Weights of a small GPT-style language model, trained from scratch on English Wikipedia: vocabulary 8192.
Each number is 128 + 24 x the weight over its row's rms, rounded and kept within 0 to 255. Layers, rows and columns count from 0. Numbers have three digits each. The size before them is the row's rms in percent of the matrix's.

# layer 5 MLP up, 2368x896, rms 0.02, rows 214-427, columns 512-575
097:138132133131137147129104131086140137124143125111154149209105141166115119159094083136155140090153131211154135136126098082122155152090114125091092168120102132137169124129075089117132117157128083
101:118120109084138117116137137104165165165104149121108114124154087130144095105147154113105146144134148128137102171147162121133123139108118124141097106139101091133129105121150106113112112070165167
105:144117106134154119142128149115104133134173118114137144133131098148107173087120127157125121119085134120137108090116185150176090145138097123165122071192123140138122097137127127135118127102098100
100:141120124114141123141118162137161145161138153167102167145112138109129143130117166153146118111129176089141121125127155129174145100132114157164115142103074133111155160082098170135137100145141164
106:155154121127124126120118087153127137124137182136101130112143146154130146127142092146132148195124120158151132118125113144067097153151156115112141120129123155162165104108143138141092102144144145
098:115129121093107158125138131161090106144089132111170089115120099151162137104159099126069103123149108126155113130111123151177144175138125154119109115157133158102088109166106101109125120111154120
102:129129106131167149133141104123132126111088158168121099081100136121115114134102114147149108110093134149098108145134106112140099120119126101131152151116145155156151210084115160120104111117144147
103:145134114142121120176118127140114103098132123087122124116131105115118125129190123132144142117086097152120095131181134173123134114123112116119118084144109147113150102109131137145160102149091112
097:167141138104106090118140118079136081136097144160103136092114151111159151103122154138132154163137135119080147090152092103127160100133159131118151169109138108120107092105091084156103122156135077
098:098093051113142092148127131101164111163125106145110117123136117092136145089116147121115115155144154114148098106139092155112127152123144126126160146119142156145137101140161156132125058141123104
098:140149132119134112112109117106179145125144143096162132132125141148120142125121131131146160144112131116116128142075085143144098130121140086123100147184164150112130117126099102108138146163141114
097:163095115089127084116071130136125148073154139096096128154115124154131148137173146145082157085134155155161157138152146139143105126122140079116103141120123167132158160151179133079098108078149132
104:112139142170139130137173129158176128124167143159166085141148165114149149152113134136117171079173154139105149124153157156167135128120163109129174089104126116116078101134192118123132126158128070
090:130084127152102153120093143109146121136155143134163107134112130118127131131164105138124123153151099119105138145114098100167123062123103147132161089124119093063108153161119145147149109121130090
096:156149149174107135137155120116094109136119163156145117117156104159144103135109143133113126149141126140170175136123110145148131127109090154149118119155109132147106152095147125112104157128084125
096:104146129168118145094114138138138113116155138156135194167103123113104056147127149148133118128142139140108122140137121129147113124107126107109130137154126129162126127119131136181126131140133162
100:161153115153108130074136141107138123087160133100150119128103172173107160168113091151141111125136107199174136167068139125123153147148133123100144133154074138126144150131116135095107190174191091
093:143151172108151142101122105087164160101164151158121131133174132123106118099130129088139148111171127111105110129140136149095112138091138161164110140138098155118142099137147166111136138111133161
101:063167132076136144162119157139104109126141131100128120120118156091124128141102119131138106128136146120129109106083137141123087146120141136165161113116148125126130127097098103136097121156128132
094:143124095138097175197102122112112086158084160118156180088134048087145166145113116102154132141116113127091139094120119127145106110139125144123134129155091068168112153129110142137122116150096122
099:136161131124119138138123090149170130117088131143131180121087140125120133101149118078158070157126162105128149119142150114131097125118106117143101142161147079094135125120069107144118102123110131
097:115143081089073118124145114145158127151120116130146147102106097154144145101132131173096167133129088099126123111150125106148165112139115135114087167139190113186114083187103098168116099130171158
102:107149149144120126121131117130158142113139125149075139130160110142120094108133136117132149095167124169173124163124109143108143130107118098130144097087108141169079100151135118117171113124154150
103:102133130157107102069102107131130134147116118150138111107136162141098114104159196163098151136150119161129119101144126129126104131132107082146122128133116137128107136138143198094104113137146115
099:157141101099084084121131137114140147099160089122148124142131139123160165118148113136172144120158139099177129145172116098108122133090122146128166157119097157139116112127172105138118134129145133
099:128138124137100111108091100126070149077094103167107118109160109109148109059171142148120120083132174137186140126130090129160082117127123132105117098104156141146143153130139146118122136113133113
104:115164122129156109143169083134125116129134156086153117129132142146166119118120129071127092108085137152147143092069109085133112134153107143142116176122164110134159106116119137124125118115100195
104:133088088102131084132131140149137120123115079088179127114138087136111088119126155150105160136109082147140144108129149114128113139085119151098134090114126127123111135130162131128157109126073128
105:083169109143124130097147107105147103123124100111141162126097115107161161110151077163103119125132134096124158152146130149133126123122114155160150109122134177153121144129091132128130133107082111
098:093138175108186120121157137109058122097127158132160126183121139114156144128106150133133115130128123153144137101139127150074121130103156137100150111121121119111130110122124142124137167153157144
105:180088141176168158127096140133097120132151063136137128195121148150146140119128117148145066119153164131108075122169130159102100124121091100078117098174099089155157119074097154138135112149088116
103:125138103133143130062146134106146133132137144123111105121108127155141083116169139140141125109134143145134118121180174144141148128079122112108078138080131090129111139144152148120147134148150112
101:172139102151132118165130143103110161117104130157134080149112139134090120146111121143119159135151125094092123185151119135179144126096117081147155110105177136159126174096087124103127056152151120
100:137131122131121149085164119159148129079149132147137118176127118139122105072084098070141130118098128107136158126126162122119103132103103078158132156090126087114111092122149076176125127129105134
097:136133070115129117152191204135132111144109150084146136143146136159140108110141102158175124111119133149120142142100115133133135144097133133112102073131097153139142083172151158104143110133112140
104:115126120136140154151132114142127130149110096127110109120155129086147117118035097107111123091093136083141125139166132132123115159154166097146146127122106073120146129141157144138123089089125162
100:140112138112135139124100104105168116076113135168131114101098134120159135128156124101129097114098143140182141146127119146146144151091129156102123108091120144095137165168100133099134099081119111
103:088140098104106133133169136109186142100138145157125137169135139150142129117137141143148108126151140110155125104109118117139128093126133085115101148110163157135131122126111141133149107154154170
100:195122188116081114131057124116114096106053140103131165089146171131152136111136120146173165123094141126162164135132092115124099118133122105127085142116125152141116128120169136139126119099094128
099:127119098164166120183145133114069168126144141106112139126133154166111158127139160154132134150132130160108119144119130093133122161076108124104155095165139135093110121087133081129113180119119094
109:119122163151114166120137126101134103132105142113094096093162146183081080156098078104127111138153101140176145146126099193131121123104126098185070155128162153166110142124173138090134109147133154
094:104126128092135114074004095151094117115083137116135129103093125148121095155125144160115115148126089152111130081078122154138146127129147161152117129157110157158142112153122109113153155127099129
091:116107110113111160114122122126161142117140151069124123128133131113151087104121122100123109158110110105096096136133156098125129160124079111131150161125114135133109108181112162129117128089166092
101:133118095156130133151125130142133116122173160156172102105173117108128148211139133103104146135126115102162146139161056137162169144106102092165150115184094127098101151113108081115151071149147131
099:160117099133119174131132140174135157133097120099138172154163127116108176098157147133068122130146148144121160128114078132152143145131147141095112127112107082139149136157132125127132137116161147
102:144113120098085069129139107115148128125088171116156081152092107124135154180136140089150108108156126139140127148134110099161132134097098131107140112081154148112192106131099118107123139127137180
102:157137096111095141071147141102148125133101125140146146070108136112161170118152114164081108110154133172119135130144102159159105140123117155128127148106094115117179109147124122153133119121130125
103:096139153099136104112113080103150133140131137114165110120147162121128175105107094129106113133077168117124114091105155131126084118143133112120145144161106188134140096117097106105091122120091098
097:148109142125173149106138127181155175128133137133121094126165150134119139109157149153168090108161126143153160145109159141124161145155135082112127107123142133129113100088108115109119125184117140
102:112090090081154071086131126126117132161110154151166148101123141144160145124137103124143097162104153169092096127157119086076153141143170115110120128111113116108072167089079093138146087107142116
099:122151146160082088104157133117180154141101155148128128095157179170139135143160173134121128132129112143140143116130098119117106090144131072137103110095161092128127139123122104106168114101069126
100:140162133142100102144063142142126143099144061067130109109111150133106142125107064098135088143124129136132138076077120122151104129136120159125129105145119122145139146108111099108097113102126156
097:143093146091100145122125162103133140152139115151132106130109136113161128130083172122158130142111146105112118126155165085141126119093154129157132153069094149109112140140155124107116132088120121
102:136141105147114128148175124161113145127110097128126113130144129122128133142118153072149154096153134146104106122109070111150178121146142131167127192112163121154092102139143114110170145096120121
103:147124105142096113174151108135133115149134094161127145117109124129103105166086145108154125191123119104145096148136191123152120119158137117136131093094192112109128140145141147122100139131111136
099:113153128125116125138138150161137112155102126155129104158134133120149146127125154108136096073122129201148171167154146166145111133165133104122139119159115136085133136096156125162168133129150185
098:171109120121118114142145114101110108142124095178165116116091144127086133145099100094147109159096143159150147139104095096188137108099156151146118108114152140082114124194117105116126159103122111
100:114151144134133139151131164182142094096127184116183130131108116109136131152109116133102152174102130135132130152111113126139102139122160104095124112148143129158088107146074092102132140146178131
098:079095116126114094122088101090102136143105149154100111133135124075117123126133136160075128113124146125098133133087135108078169113164128101073133171128089115155110149104106191138112139088141183
101:108114105160153185134139114115119088105151161084117137138110058114125146125185125145114106142098113120121089151108095144112122146157132155165195136123100118122097131129124112129135144112111083
101:124084135156150132129119123137115099112149172172155152134140139156134172117098139168114137119124093162099099094124115132117116133170110104152119072111131122088131152138098174144132139113158118
092:146117113133116097139071124122086114136113174171064059128123135130107135130174138153158108125107126103134124161134105131098165089120112162124089118128130114124162093083121134119172168171124107
101:154101135112131138103087114099089104130161160118142129139135094119098120102128139154148122109107109114105125139174143135124111102102113109139158113113147104088135105099160116116134082129119125
093:123182165135170140097101146103133098145151132107149137099157119116133090155153138166104167160160129152138152127124157135120166084124098136156091092116132121130125101177148107096086131124103110
105:114161102140145115154165131152095102145116144150111071145125123135120165157094133119166110145121131136123142151108063163158150115109106134125101117108108159120154115191136140107149167116116137
100:143141145119110109113163148154156132133135152089151083137136163114116131112103118143157129137111111151115116132116126144049162143117112137124148148140099145105108155140139119106122135142175145
103:141149167132073115134117162118115101093137088160117096108139120134156139091114125178108164131111130121113142149101177131127146115151149132119096135107141102118087115122122096152152123156101165
100:173145163123119140090135096106111123116107112123068112152107122113109141116092073130124107123148158111144169116157121140110113131131126178154080127158122158117148106112091152129136110095123102
102:163108124147158102085100136121153136108130116134143197091114142117107120099094116117138156111079109102170128149071124117124092128109133114167100114127152118103099124160107139141119140115104155
098:124162131108158161139122093138077140121163107115085128177143135152163144124169122122164125102135099107102123113102107115099115160114102077117165107182113133119138110135113129126122149126093077
106:112113131124091138114116086102122129140084093172122144165142127153126137127090162127122114133094128165086092162090125128170160123115128117115157146105169116159114104117150169125128139090091128
097:142150140108146120132128128113096073132125121159140135107128139122135133142122141151118158107124146089133092170129152091111086147137150141141142116148152131134112141118132097117139163093101128
102:143134083140089116156091149142088137139143146135124169146121109110109151163100147124130116144120145100118153065161108167128142121119109163089106108115092119088134070124120102132115080170118144
097:133156142134126134104133150119105125125100133111171124125111115127114104118132092134131122174133110133187119133090188171113139123086098181150132162117133153109147102137127095088085139152119127
096:110130111078136090134138103100125114145111103138114115150118123105128131128136123153149175127138124109085127153132116113137151108121132106149091150118146104135141100065090131153116103114104115
105:117085144137143100136116152151155148117155125107121200135099142180111146123168112124119098165106099135089124096126181133081111127119121150077124132132149153123123106131136110105113157131127131
098:125157130154107120106136145134147101130158122104107121122156100141123116148089137124060087116103123112116126103162085142144133117110112135094109105116168116107156156125107140082149104116160093
098:105114138128103137092113151086119106107140081140107120119106136110126128140085140128120118153130092113094142152152117106114170134095126149091130135133085178126179170086098205123116105135135131
099:151126156129116121121106116116111114127135092067131121132143107116144104156131101111120121136126123171183104136095129160160098150104159168172153127109139143107161139173149079111158121132141121
105:153124149156147147144150108121076162173117090143150165151168090133141103116107117091124149100120119120164142107135117120122108130107159056179122130136147101142135108118166085154134133119139088
101:142116127122102159109193128152129115118096093133119148111132149134142122150115077160102136121127102136130149094099117145109142128198159124125149142109095121143129093122098119137145120143103137
098:106106115131122166104114137153127136154131135122123121134161124091146081153085151094118116116138124111144137139170169128100151134144118113130121099134099111201108130088144209111128138145131150
102:122142131103124127105162125125094060103083111132119121159149083143161109126118130137150158173125154070176055131119121063127099155154109151122080141164134117163152127126096102114158135166137107
102:131121091130113112099127152135171133134099105143173160125121110174150103136153120179126147176147156117097149112164093088120137101118092115112127143122152124119182101144169095136125190121135150
108:156135143164128126139172116144142151088149138144118157092121128100109143134130106151122109130135139104134096131122126102143104113135155113155148123146111111132128166166110081121094155089179079
108:107086105069149124109138178098145133115149135141145132143138173095140126128108169175133114125117142129152109083172149115145129119091117133101115124121061159113138111078132141135091128141138140
100:127162129141169117130114164126130148103124159114134143121088113122156148133142155147106133137088106086122118141124181113111110140153110094132124138148146097126136128108119136084135125158154130
105:135121142086089118094127092148130137121103134139150125126137100115149166146106157095145124113134164129139113096144117085125122114078101118123125083102118127109200122119121152111149098150155083
096:060153148122123128149115137115179140142135149131128165136136071136150136074080163157068140126128148101150125099208092135154145126121172138146137148179101142157127134136126127146124134138122162
100:113118134136128136118122133158142117125124118168115121139162129119117148161127093148151104103142098115123142133086104103122124115111146111132080133135115143164133084135171116114142108144160141
104:123101176173177142137096124092122135142105131121124186156174162114110150123116176069100095128180135152158126139111161110128135120106153111147112172119131163077140110089134136130117146153129152
096:137096088132167095088100104112106139083144163108130124150104126129159145093125125149118114154127174116139107127162137105119197123168110147120132108128126149142147077124162114116111173110134123
096:095141117108097073084152131124087156133153094138147110169142164172140168149103117131118149110085111115138097165078134153113134135101140095132166131113102127125094130141156143118124136157165125
103:103136081144153125089107158129132130125098115149146132156112109158121105110115138139125154135125115174127114118156144165157090150131100140108152176095108114122173127114136133127140114146137144
099:105136135121129104102121121111113135153120108123136149141127083102183139110177150144145106124156123114154106145117105118105144112107146135195147100100108120134159182145124134142144142167112116
104:120157136137153116127114110126128122136125152136125148120126141145149149163154090146145094103142101149137131136115069129086120115101136169146110146106154101209154187134147079105143144099167157
102:162108130107125113125189143162177129118157128141123160157102132101137105121127113105136108180088107111155110111172115119119140143142142116139108136098118135084147157125152116127117101145124161
098:089131135074119175159104110145117092104084142128160117153111115081152084130142163128158116113137108149114139133126127144114155150104111123119120096061122114142129155165099140145126118131142131
100:148115101134174145116113144114124140113161155184116127141142145112139155138150123134140089140136100110145141106172165145083139113146093114131153154123112171151156093095133146115121147094088151
102:076107162100119127109138138134161147104153100118133137160152118162116150099130124145113086171092167107123112121098098101089130114126121117138131151136120084111085127222122128085168146099150088
100:135146143174130159123161132124111126141113127131147155133148139139110149175123102131108154131120122152145097059123138121145125145148114051140141165130141117166114125200138134129127130129071102
093:146148107108117106122104163119098121085115114088153123160176091101138107090161125093139178148121114120091099130134178161099160094085089125130143099101087113085093061131119155139107155145132136
096:186099185119122143166115118157152119129171135136167166119110128127128125137108132126116168106085116101125141142137143140111158140129102150083111149139093103106116123107152096137129162118127128
096:136113117153125182125144130108092133128135131134130125135113097160116121129083103136098117146172127117125147116117127171070112142127167115129128122177153118088144111145166168137161152111161162
095:122128113101193144148156147105091158122138088149183133117148128098150179107173095163122114116125111105144106105148179071090060127106135170125173118117089099145134115128100098162119132163132158
098:088133165154093126128094139151127124102116117121146105151147161130154138141102140138111131119127153134099127115176121134160091144074110167120107092103110137126129135161152164112123123152146120
106:135114150100128157099138118097087152141120105171115162090100156082149089139128094132095083136135102154117174146122109137128137158104091113131156121121121140121164102092098132107152172091117136
090:159098168123139110112125119162143148130128124135115164129118131130138131126170128097133134141142164158101073160114157109106146145122142110172120142133077095110132124107161128146130145123137173
091:147095115152140092127118130095066089143105132130112128140126109110118103128147131161105123108126139182093161113121107116124134100118174108101108135151168122051110120126160098117114100148104169
097:147126114133128102094126120084098125122105122093105157174180131135141123152116140128166112150111133094107106117155105131152118117087134121115126088134106102133138113139123107166142103108120121
101:122129106118126123131125132142099154104150090138121161127153098093134143142167125112169146135133141114075150114148148148136154111138102091165127135117139084108106134136149153104140130117175153
099:157143146113134150113132143114123128089073112104182081128117114137218136114168123153105126116128152109110112135111130121135144147130151097097175088147158117122101119161132165106134109110125063
096:174095124146063165110131113132134133132072169136078082089153159106144142149131145133163119139095088103132107118105143136121100168160090120136130086101147109136114117162094128140147077162111124
102:176106142127179102140133094126116114122115124136131103148147148089113128092142125125096126105159116142139119120163121148155132155119121097110131103127121125116082144158141106124134135185127110
095:147163138122075159142135154137113166140121112160074155120147144122154143088097144136127137137179145116126145149141152142098158126112120156164109179116120115161153165126147120095141180183174111
099:153161136072148156154150126141145188147151073155111142139166142125145097168106127108183141142123115115143150159109120103123134151086104118124117133121188136131136139131108144157147096074076108
101:182125108109083141151126126123141141115088151175107111148124167107135125145129141154120127146147144145131167151117108159142178123124106094094105183131162084135143095193131171110110130145090147
105:158171102117129109124175098118114149117118107148130094159135085121155112153137118091115092115131154125165105149133114098160131133125133157138127105135139147151158136129100117149128122109133121
102:122125069174162172127206156124097122113127127183115105114102168143155139098125136131160122115098164124101144144150118155151126110133161137140142109100106147107124128161134120137100066160128142
107:152118121140095137124129074116114125144155191069097113145116128121118122119146160115128151151075070128122132158091107078154142117099135124130119108143172078136152118104112094114100132150144155
097:106112175124153096104162114138122137142131117142161178122087122083183141128097183134136121094147131161098102114149137122135139147129135136134166071130107140097136131114095132169164119097142147
100:155118114135093101123124132108132119115105126098164121087162150166172191110121172133131115161138123117173091181126150142098129152107117131119122161152118121124133090124120110153086160147123099
099:141146109167142124118125109155149140158107169100137110106124127142149150125121109115203143119090129135135158136106130163120096135106132090149108138090158086112150106103138123072104146152117117
094:112124128145163112118143160102106111116148096148134158164120127146096131135120113057187100138134130097151129124095144166135121114161095121148099123127165120121118152128141110121145130169115106
111:105136136137138174138103099116169097113131139088134098103121173125115111157106122112120182141120119120098124125114051129120143099107113074084104128179089086072140105153108148130111131145172161
097:147103128117125146094104122128125135154102128132136153131176166145127087114149088124099146136139175131152083149116095132109147173141209122113138164154136090124096122131171109123169133149142117
105:156127086107139139095158127148117128130102132168129161153130111150156132135125159135109125105159141076144150170153118101154128124139156119130089096118113123118153152092139156109112159145120117
095:103134082111168145108135137152124094125098138128126122138134195176150090130166148150112124110094114133136119150124135109152154132094128135140102101111168115106144083140127065109119116168182085
104:138125128111146122130151134117121124151170131118134100152165134162161137113104111082084125071152138136132186100123159160154134112112140162122078160119114094126144131138150154145114144122137157
103:146126110107123125128140114118123124117129136102142132140100144124116130125160141140156142134100118145120106116120142143164127114135139117133125120120108146169161142129157152114124157172141126
097:120149126127108111139125138108166117131076093174129167173089143118145181150149085117123178118131070109151131100126099183129099106121122101134196119165134122149122069135139119130112129156102129
096:105114101101125107150145154111166074116129141123162183157161106136148133119114119197123124129123135120089162119144119100117158104178146125134142126147105145141121118119164111120144129103142141
099:105139157091109076129182149166182121140112125091183092100124152101096145104070145112095161128152134116143134133151127146121190116125100154109146090129148130092140093101140141132108115112100157
103:126139132174146153144131125111081111133129129133095117109079119096146129151123111126108102177149157134137137148169145163125089173143090104131123115118146163139126117145127109142090130158154104
104:103114112137142140136157137114104125130114110138152141138149129146155112140149175160188117103153141140076110138157141111096144134098125204170158133070123151104121138120114137095140060042159105
097:087123130076162097073140125170113113116147126159133140111174115103172157132112101125151096124131086143075156127135122118106149106162105120125138097167139108150157121116132192137147140146118141
099:134187127165053134131131154078147135113128118163083147116124099164143102166098159152123127133085137104133130094123135152163116125133141127156122131129131140149174188118146116116112099129125141
102:136148129127102179128130153125140150134101108146125137132119070098174142139126179115185147148088119112148132136143118129107120131153150155166121115121129110155112112135152119093142150161100146
096:152150097119107121128131126138165119078158103134119112121093127126137152148115116091121147099178121136122136109120096125115109106112075136147130091147079156101102121152107112128192124104087115
095:124099136127142140109146098134121117144137108149144133133146115097098099161126134141094142140110127113097192146105156089117142137089111131120191129132114126170119156169108218122135137110161148
101:141138103126122114147168096126122118179138118168135113113107136131077140126130121115097163161120166155161123135101112118128115155157131115136131091157085181158140077163127128120147159162145059
092:140162166149075135123159105173131105144129135118097130113133110082121131153162145111098170142140101158092123154123096132124108115171148072131110154159175102093097097114130166147143176151111143
103:112092115157148170122143136125126115147139151118139115090138093126134102152098107103155130130084135120129121160165140133174112131114127141121126145103087107115132154137116110175154133114164174
106:124122145101102100149091126108122109074118121153105147131149145132102142089136118163115129114168142190168131106159176112129152132126149092127149141118089095117174093114153105083138121083100109
103:119129134120112155122115124123157137132132121170107170142097177142125146150123133121111106092135095126131144131142092089097127086130147162106108139156114118134125186148083108121137083147158135
101:157156120105069113085140156114166185144116148124111126130086115085126100126123091144198135093099105166143102145146111162129140125116133100125143131109136158151128137112130160134117099121111150
108:101145147137170115146153144096090090152115094133126116136139141117104139191114104102084189121108128179164139125111128167158134105139141112113134078119167162102099097110137134157114110169113126
096:130090137134181120105108131124152130145135150139128138142158107118113161107161211152119121098140173095137159147135149108113132120078105076142129140089122093084117116148115089158142061143140119
104:147109156135121161104134145098092098145111090148131151098138154172141138105092092105101094135128110107134106130071122114094116108153067094134137140149100131117145149108135154133087091099131139
100:162123132115121115101124156115144075114086154153147152143115088138133094148136115136115123110148111105153155122115141140112105146154164125106123096105107162129159121125147168143113099134118125
103:116120130100128127158148152149139107154141135122106149150137126153085163118138108131140099150152103119129131160100155144144102114088119142112162118129111137106106138130126139138132100146122137
100:148104135100091124129098132122057178170104119107115129125143123138145153096128128115162144127138108115111118142085155166145149153102102133128163128177106135122128127105144108109138112163123157
098:122103115133114146109098139153169116124124131143122144165094121158150105101131160123180120143165119134072159141144115114103143112170121129110148118141117147133116097124097128112136113131137145
096:116134115131099122150108106127125108112167092121122125124166089141134090150118090173115112111118141131138112128135120127088114114096147108160131130128146158154145097162150142137121097119187129
097:110109136121106131104155133138114151096111083119143138105131130079140145167143150145144112135129138148114137147121163138114146133102127156127164126158133126094140097123127190130130113132111187
096:084121098164133104121112137110122145185147103169116089116121127129089106099154112134120107140102126114123103111152111139108154112187116140102116144145115198121088089108127133123126146144156115
095:166076143161180133145130139131137121143127092094140137165166140128164119096111102142124111106115147113138118136166123130109144073091085153131189107123077148125099155096129140139081155168112137
102:117127108125182083125133152167126124125140101101120149105086077163141111138168168108113145131109119177084120112097154107110078145134150187125146143128115142158141055152130087096094147110141109
102:144153149132129139129107099133141162129155127138112118079139159146128128126149158128098127140158099139132104136140116109083143109138083120111123105088095100116164181145137116137082139133148126
097:133177110147110082140127090160137113117090132135146096093151137110163128135131171156101138150156148113149117126148123156167153119129133088143123128104163150135135097098112124124125148113143184
093:133091096121116108113175114087123146118108084128123184137130139134146121121170137146117145161099151091139123133089149150139114168139123160095099107105147099141110156111127140159087109160166121
096:122139075129182145144067122116153092084123104113133126134110124126113087128154131165156176113074151105136128141136088127158165131132160140106155107145148140102138083123087152107125112151141180
100:185096154119124111110128140103134146141152127092150154104136140125106142088188083143110134125122109102152116112167136097077151122128077114109148134172116162118150056094179107115115142118126120
100:111124119145121138105066116143135143121128119115124148103152132093127112136131156132165112086161108132116119108106126119168121122138154109150153134127139116162154124145133134078120164182165115
097:167105126078119102130138133134114126185093110138132127142149150102110074116120111106098117109090138152146135121118098158152093143132124128159085106123164138111056134151190079086142121137075059
104:116164081132141136118130145106111152126140119158135111174110163152131099122093150133089146093129128122115145140126109102127117152088151127138080133127101111135095143119088118129122097125133107
109:087133119187132126135090105136137160153149107112107130092199130110192164131127083148099141122158124119118089136159155116132101137107154092133132137108139086127155130153106143137099102097097131
108:163124185191110144122132130148168107129119078140118134123117119077103084106146086075098125123118152081070086120148125125122148107129145112154147140150127118138103153149101108134124155096108138
096:118160123121139127100156113130165128090124154139104163145097104168090131079111114146137127147098171160116104096141183152124129112157157162160120137098138127126135137127140150118112117077158127
097:170141124118154170139094127148143143143120132090162125162185136145139056145135093133128160118154167163141117139125151163122132122079118125090140126093141171135144101106128121137142119084140113
104:177085109135112113129133141152117166111165100132099123161121124144079143158179124180102098098099138134149148138129161135152106134115085175092116103147152114078130127133097103138155158159110127
104:154118121119109143129158128129123159132151118070123140127140118149139128141086093104112082079159097142110093136097184102147149144115094133125155123126105146063134119133095168115100121112166102
102:097105162103134131142144119154121155093127156121111126145124108121158131130060136126168159120112081111127098131130115140138151127142111101169139123114170079091092140163121177187111135123112151
095:105114119161155113144164134115125146121139119124150123196131084152134111108112136092104098120140102100163157115138065176101102139165134162094177153118123139145162102125148159102104144117138131
106:134118134141170163160092147118161122117122078120163132104087171155125121148081101119121124149130162135099100104109165120144100118119119092124137182122181131132133108131148125119112128168079115
098:191167128152076131135155126186133170123104117124127129140136179125145128149121125095134083133139081096136132144184122147173164139142121148111129103109136134119150133118120105084134138155118122
096:152114098129113118156125125102149141103114139118103145133128104117135137113075127103167141098164117093146126132110119140125140121148098142143119117086091115165114141109136151129138119110079124
090:127105107150083141133121125164151131141194119066122130145131094109097163188127126087143163108109171106106137128090129125127134127142143113151105132140099127124175126153096108105106146103098153
096:143192153097143150153133098158132101098157088154118127131091140152169133115104097101121129131134124135145125152143111154123109139107163124130106138131161109101116115107101116072102098086126138
104:117124124099115129097090134080143121140145135162115139122111109116110074155132142124177117110099142147135153124133133151136145114099146139116115148092159116139108158108144151151138125104119095
105:162168143130159152139084122100102122140137155120151101101121123191112137128159084143160102143119145150132140120119108114112146153124155119133112123114125110070131132107130132093130114153119110
098:101139132103147128088153154126123100127154134132120155157118114144170143106129113142149129136121130151093133135176136117101126115107128107155113078086140104126101123124123102129157169112110106
103:117106101126084141136150123132114147117103126115088134093100131105133136116115092096103177072123126115127117154168145110105179112124100152097138081136141116108164130122099137134106115125138156
098:151141182164118144134146127117137135141181122116142129104137144087150082124107115066123134116149092108184102087159185170129150131044134132148112130097121166133133173152152062108178128109099154
098:152091125135123129127063136102144104122179167134150146122139117144146125091132173149156143155125148146149131098150110120091178087115118107115129120110176126128106103147118102147135163161129101
102:080153139121175139138121097108101151118171125169151147117142116142112117136157112147127084100142126185101098126133162109119070129150130111109157133139096140091164132119148116109100117102117112
095:141127166088123141165130150095147130171131122146119122106129132137133148085108131096119091148118085143112093128157108108112119122223132162155153103131122164121143117082119146128132151147160166
105:174084118143151135117146151150139126135096146114134126132137133127140145125140160147076142132123106154121152109041131066148129160154089102126141094167140103117085115132139147128125145124118064
095:064164136116170160112115097102121123138120145071123159159125082095148149077101103125169172145095137123105151125140123129127120109125155108102186162115119180104128095141126137116124146126169133
099:118085127141103105128165120133117129133110126149149124113152136114151137152147144116108133087114124146140155153119141151107115150100147142119135131142159116176113142142133164198117117134135159
103:120150109158114156137097126128153137125141180143092151146105160168111126122153145112121127148099128114116118103131144117101123123135100113099128161100159088122142176096130123121100172165138116
109:094138128131122138134126145113134158110104142152119151105100128134102103124169126136117164112060152114107138114136128128131123099161101155124120134125144134122159110124141122158139165137059116
101:149084078125120179165152155116097136157124128128126117103169095154137147090112133124080098167131171139123147116132153117124158093145170111118132121169139122114138115134165112149158124137128122
102:106143159106119127154099136130087142137111086128098090118096117178158133152152129107128121125152088113123147130109169128132110149102122140119096151088142126161123129111101138134148143118136120
103:114145162106095131114133113124118119112110110131105090127152132155135112142142091132117136121116136139128138154157108154098128141076096093148084121140108113078132055115129099155103135122108133
095:098179152136090120142085119092137120090140107136120130127123111148123125122145139074145158122113118087092119141166145110112102141118113118131132131076130140137125137091077140122091124102130120
108:127144143149136116174178178124063136144110132122109126160081135112091128148108146161117125135096111154154141151133160133106127143123128082171120141145111114182127120133082057119125137144119115
103:095173114127105170125086135095113110121073158119113097109070116124085154117140132166187121147088140140121149150082127098133168119122167151172145084145138125133112121101063143126118176156118122
105:125117107151118136141149143129145108107109137110137131121113104112110150108099143143104167124115142125100129102152136140161145112139119108149171141139093167100181131128122150099140131102102094
099:165107132127097135113096151137150112174104082116161116121115178089153143120138152130150153152170164152156089116115091150107135126101138133117135119119125114105118093138152140105106171136136120
098:115109143121152134134132133118156163115110156137118098144124149119132105117103153093159173170126118107145141160142156171179109139087111160155113143093124140117082141116125149103115147103116109
101:123104132126153122173102107112125132107114178131151151061108144147121099169112160161158087217100115134138133127159152128175098098126146131119172154080132115155120107146093141116151124119134094
104:152148121105121170109143129124142143145115168176109110111094120137138119133152150085144189117123130108104131104144142117102125141081088134095137135139159100138128118167107139136130159134157117
089:102143111124137145157122127117127101120079121098141167099150110111104173147103140175109161131170168161165088141170116167121121129156100098175119121154103143166113091137099126148111109107114117
101:129084138138169118143060088131125135150134126093141141113136152122164100124155127121137144105114150123119113135131155163146146123126102174140182150109105131133115093134165166134174102128159130
092:159110076120131112147139140163117117107087123124138105113088134182104172120143100145076107113097121161184081164151129139167078115121125165127149114094138113117067127132082149150157097170138096
102:107159115107155124139133101133131147152140177136117142076137159111090091132165109169111180124112119160114137124123085122148101125093137138147142116115151165120149137123144107122132089131110147
098:164111126131124116161104091138117159134115140055122136123177144127101133135141090105111118127158105142185131147112088151136096115118077101148149163092169155108141119122201143099152119142079135
098:191161162127106158129152097146137138126170141100149119134125151151158108104170146086145087133132075107152133161219155168106150110094152125155098092157147115113109121132163117130159197154103142
095:150126108109128130140136083123162099130124111171136134145113096108144125131113149151140153157105136133100131152105171146139152120120087178146118128101188109166096099123117146117143124109105100
094:099134119110075152146116147123109161155135092164107118145145151114119119119151086114156149127134114093130126115131078138109134119113085171145094112129138134139152158154179143152132125121126138
105:151148154111129143126160136146171132127111149061096145131157165127114115142123083089117127156177126140107177140119092115162134147134131125079155108083097120110135125146111091132134148154147139
105:142145142166169134114112107180114125132136165108135136136079125123131106160133085137114120135109124128160173108128114132108096160121112090124123109146130107107144103129168134135126148115127117
100:119165161128122090165111085114133160131128131135132141132166106140131147121145095135135155158166103099105157126150128138123118124112124144126152118159094141152120140108073093140146152156134108